python train.py --n_layer=10 --positions="rope" --qk_norm=true --attn_scale=0.125 --init="orth" --init_std_o=0.103 --decay_fraction=0.592 --batch_tokens=16384 --dataset="wikipedia_en"
Each number is 128 + 32 x the weight over its row's rms, rounded and kept within 0 to 255. Layers, rows and columns count from 0. Numbers have three digits each. The size before them is the row's rms in percent of the matrix's.

# gate: layer 4 MLP gate, 512x160, rms 0.334, rows 236-241, columns 0-159
# up: layer 4 MLP up, 512x160, rms 0.361, rows 236-241, columns 0-159
# down: layer 4 MLP down (transposed), 512x160, rms 0.106, rows 236-240, columns 0-159
gate236 105:097139124090146145107125111076147130147158129107122143107132129108105182139130129150120132148151116133129105063088177134085115174154069122177140132075101102104114132135145175130128094149135099163132145105102131091072191078128151138169113123116173136147152167108150070170127190202106052174106087077100136128179141120098076140101120090102176093105079127159193097142177202138145068148190118157107146169095112150105116087097115115103129034135143163087115150155128166158139127199114127
up236 114:068132136138178131128059073135132116066126105117122147180137192102110064127125113115154095136135130151146164145092095134159103068130136131154098124134153151152142148103147077136146143148127126128108114151153127191145121166150079128079140153122119140111108132137062179116131109108113125094182105200110145115109119119082188104104141157188084130130155144093035150116148031178093199144065082149125070126118123121132159150183109077098112133105189130117118111106116101120065085127109074
down236 086:124166125158231120144153149219198087126142087128110119144099154199184122112158112115187103141156139121224102099101092132166119141076132153129118099137137168122132141094131126127118110127114107120126112177144093164124100077172164177117118149197108137107103137156142115100127137107161130095146143132150152110076138093120142104135141077180115072130120170084087105131099141168123129120084144082233101120119169138154123048114143114109119132137159071106130127081158120145206129161147128
gate237 102:157103186129121130149158093162157104186137167137153200087120120136128134112061130087133068093207110114072110173144125134106081140105166102121141141160164112141175105144140166213135113113159115140137099052108131123101096147184142162139124190182085085146085161156120179130093173169126133123111055094158057166144121093117114095140119100116134182090128115199121103120086090095110172128134157129162148174107165154151183104114121146126148125145112112168148118090120115172183095145153120
up237 100:131173113141117131078146089133095163130094092117130153094124097125130095125128092109140143108137168176099136153144114067136087115181180141122117118081103155133193115160066131156152064115144202193151155151096131107111122128095092125162156052147143092148127109142124120163137217096147130130143169131161092119160106131137169128157078119121151103143123126131119096141128168040094126145137064132134167203088152143128170086091150147109201127130156143127153185075077124083154040168118153
down237 102:128067106183138127131100154117148146080155181132134166112149121154161112166175132139090107112155155164126111114110150149056106054136156097131138054156123177139158080141116091179110167134105154180157154152119135086168117112146192140112154125091134078136143111142115111103129172109087121099149153210178125127145111138143072091138112116137123146214074157132129116141155134153119154133150084075164065166158150113164117053124138143093101184105049061114150130130069103161161128125116169
gate238 103:132106154123130166058117164123153140128125099085139099106128164171132139127149139092036171127005126093112081096118127106141109133075099069130124161153058106182130096103137138100088096142129069128115086117146167083148154108156169101213080084106162096113098126166086103100148153061099141118159091135151095101099157181178146124130118126199123139142106105182124124173127143176077150053125138111104146164091132095152148110127131143093137152170103139108132121137138152158098119129130162
up238 108:080127141121151171173128132159192076126122038112072129189144115173071185142119145119096110135150126112093116156161163137130098080086015142142114119101146117128145121153140099068152121163168097090116142149109214141178087172144141141117115141104140108072113141085139123098154089158111126127109164171107178173091120135135107122112135142118154176143132045155075097116135096136132090091091130143139100121166104122090119091145081134075115098085099144111187098129138174071100152110150101
down238 106:036104112158165129117113074154131150115163122094136173162129122153119159191158181155159088098132161110139141118069100141132082089199116152127181161146151118158119142066170152092106167123123162149156105066120124170138154168161133137108108133094118151139118123122121109156216164147106148195121101207129159181123164119107130137107123122109075166129150163137099125080137162091185094109113111137140135194186173118142077110160167167113119154121127188200104160092124102136136085176116144
gate239 104:131139094095153098160094150125152180093125167171133103118132118179125129114149148127072136116139131170158112153127134063133138121192095105129177070193166162168099125116254119113184134109084092175102162164144116159094122129154089090133138160111156131182086136159096107137130139131059110116157150114093092150149142083175123141172124131144156117086137077149099152106126109098146120144100175057167146103095109139108177087097109148094126078099119134132159041111172104188166105103099144
up239 100:140152129098131180102192219088167078134151084164115070122117138103196105102196136131098152119135133078089119131122132064157102127127205107152139126141180121091100114158135130177126112122147161113142122131109105166156173139095118163147129127091158100142122082213158104158134155090117175114097123141157105109079155168133125138173182105134146132120145150131087150146105183136123159186087150126018106159088161113127159110098108165107058154162111070140149103134124121190130099127157118
down239 101:103102086198156158125083129186156118138100163129142085075133065135128127075092157094143055065110112140110183123082161119079104143130112172185122115098116116091115126112135106128128125119131182111119141105115130090143119141045138096080138221154193143134078077121106114095133134119145147102169159144142180171194181102120080195088153128136149133133122106122093100115120194100132133099118127141091169178108110080089157181129187166166172147129112119137115108095183124139135116126122146
gate240 096:152081127148168181151082101147150111141188153158126104127142108143114117180114141058112092113150126129126164129088112123088130101090049164136112116160161151109111121134163125096151138114096109156098036060130110097089158198093083067127103102127147133209068134094080110089169120167155141147156141180183106156140103107121127111130131177156117141151116129127129123129128100145185132173087127161118157167155133129149114069085171083131100068094171127132163097072171074093095134184135100
up240 095:142140138107083190161136109127131113131079126139089069063120157130158159180140139095115145125094145129122125115082106095064146093073096063127109159134173117129111157115138103123101080161078097161152107099125124073066139167103064075183105133151179135085079146100110113120149136149131129130143127152117130124035161087113139110145108177137172129117128150082116111111081122125166117139136116111066183085121162113195091161117126055145070073148162127121099136112139120097085130093220149
down240 093:103131143134117112109135072132141163155007078124105148100164099145060065135181058133162095111131178129157096086138100174172153129095202131131148130107145030152083102113175181129143108125093159087110118142127151094124141145075116088109119165145137097113115088170110095174120134115136120082122149163155114146121092140147136137165102158129131124180150140128144150142114152106073193066111169057164124092114155172172123134175143098117113146145092136152144111180123177158120134126104172
gate241 109:173192122150171145150077134122097124080147159102163187124134172157127117121153127205161079146139122111065105159150174110092103119122104125124140089127156117052103113087121120109155114191082119138097100128133103135181133094159120141142120098101109113188103137089174151118076112137145160085117123152172139110154120104176047178093117047089185096120164133152068090093105145090097128154114102134170160144140130108184208103144078070094116166153142083099133122091139157124130164112105102
up241 103:124151136159140093089096100161085158127182157097142116138114104145126038100130073109060100121092155116156163137108144173174146099162155204127177131119149157153133152166164124141129151166128054114111129131108121132136099164099088167083132115252118130107096076088185123075150131122162098154195137160141130128129107101133107126141185150129162124097103183153113176148107162136115077115137142146080177108169098143130125131190169129113157146090150179148160153095073145084134166168128111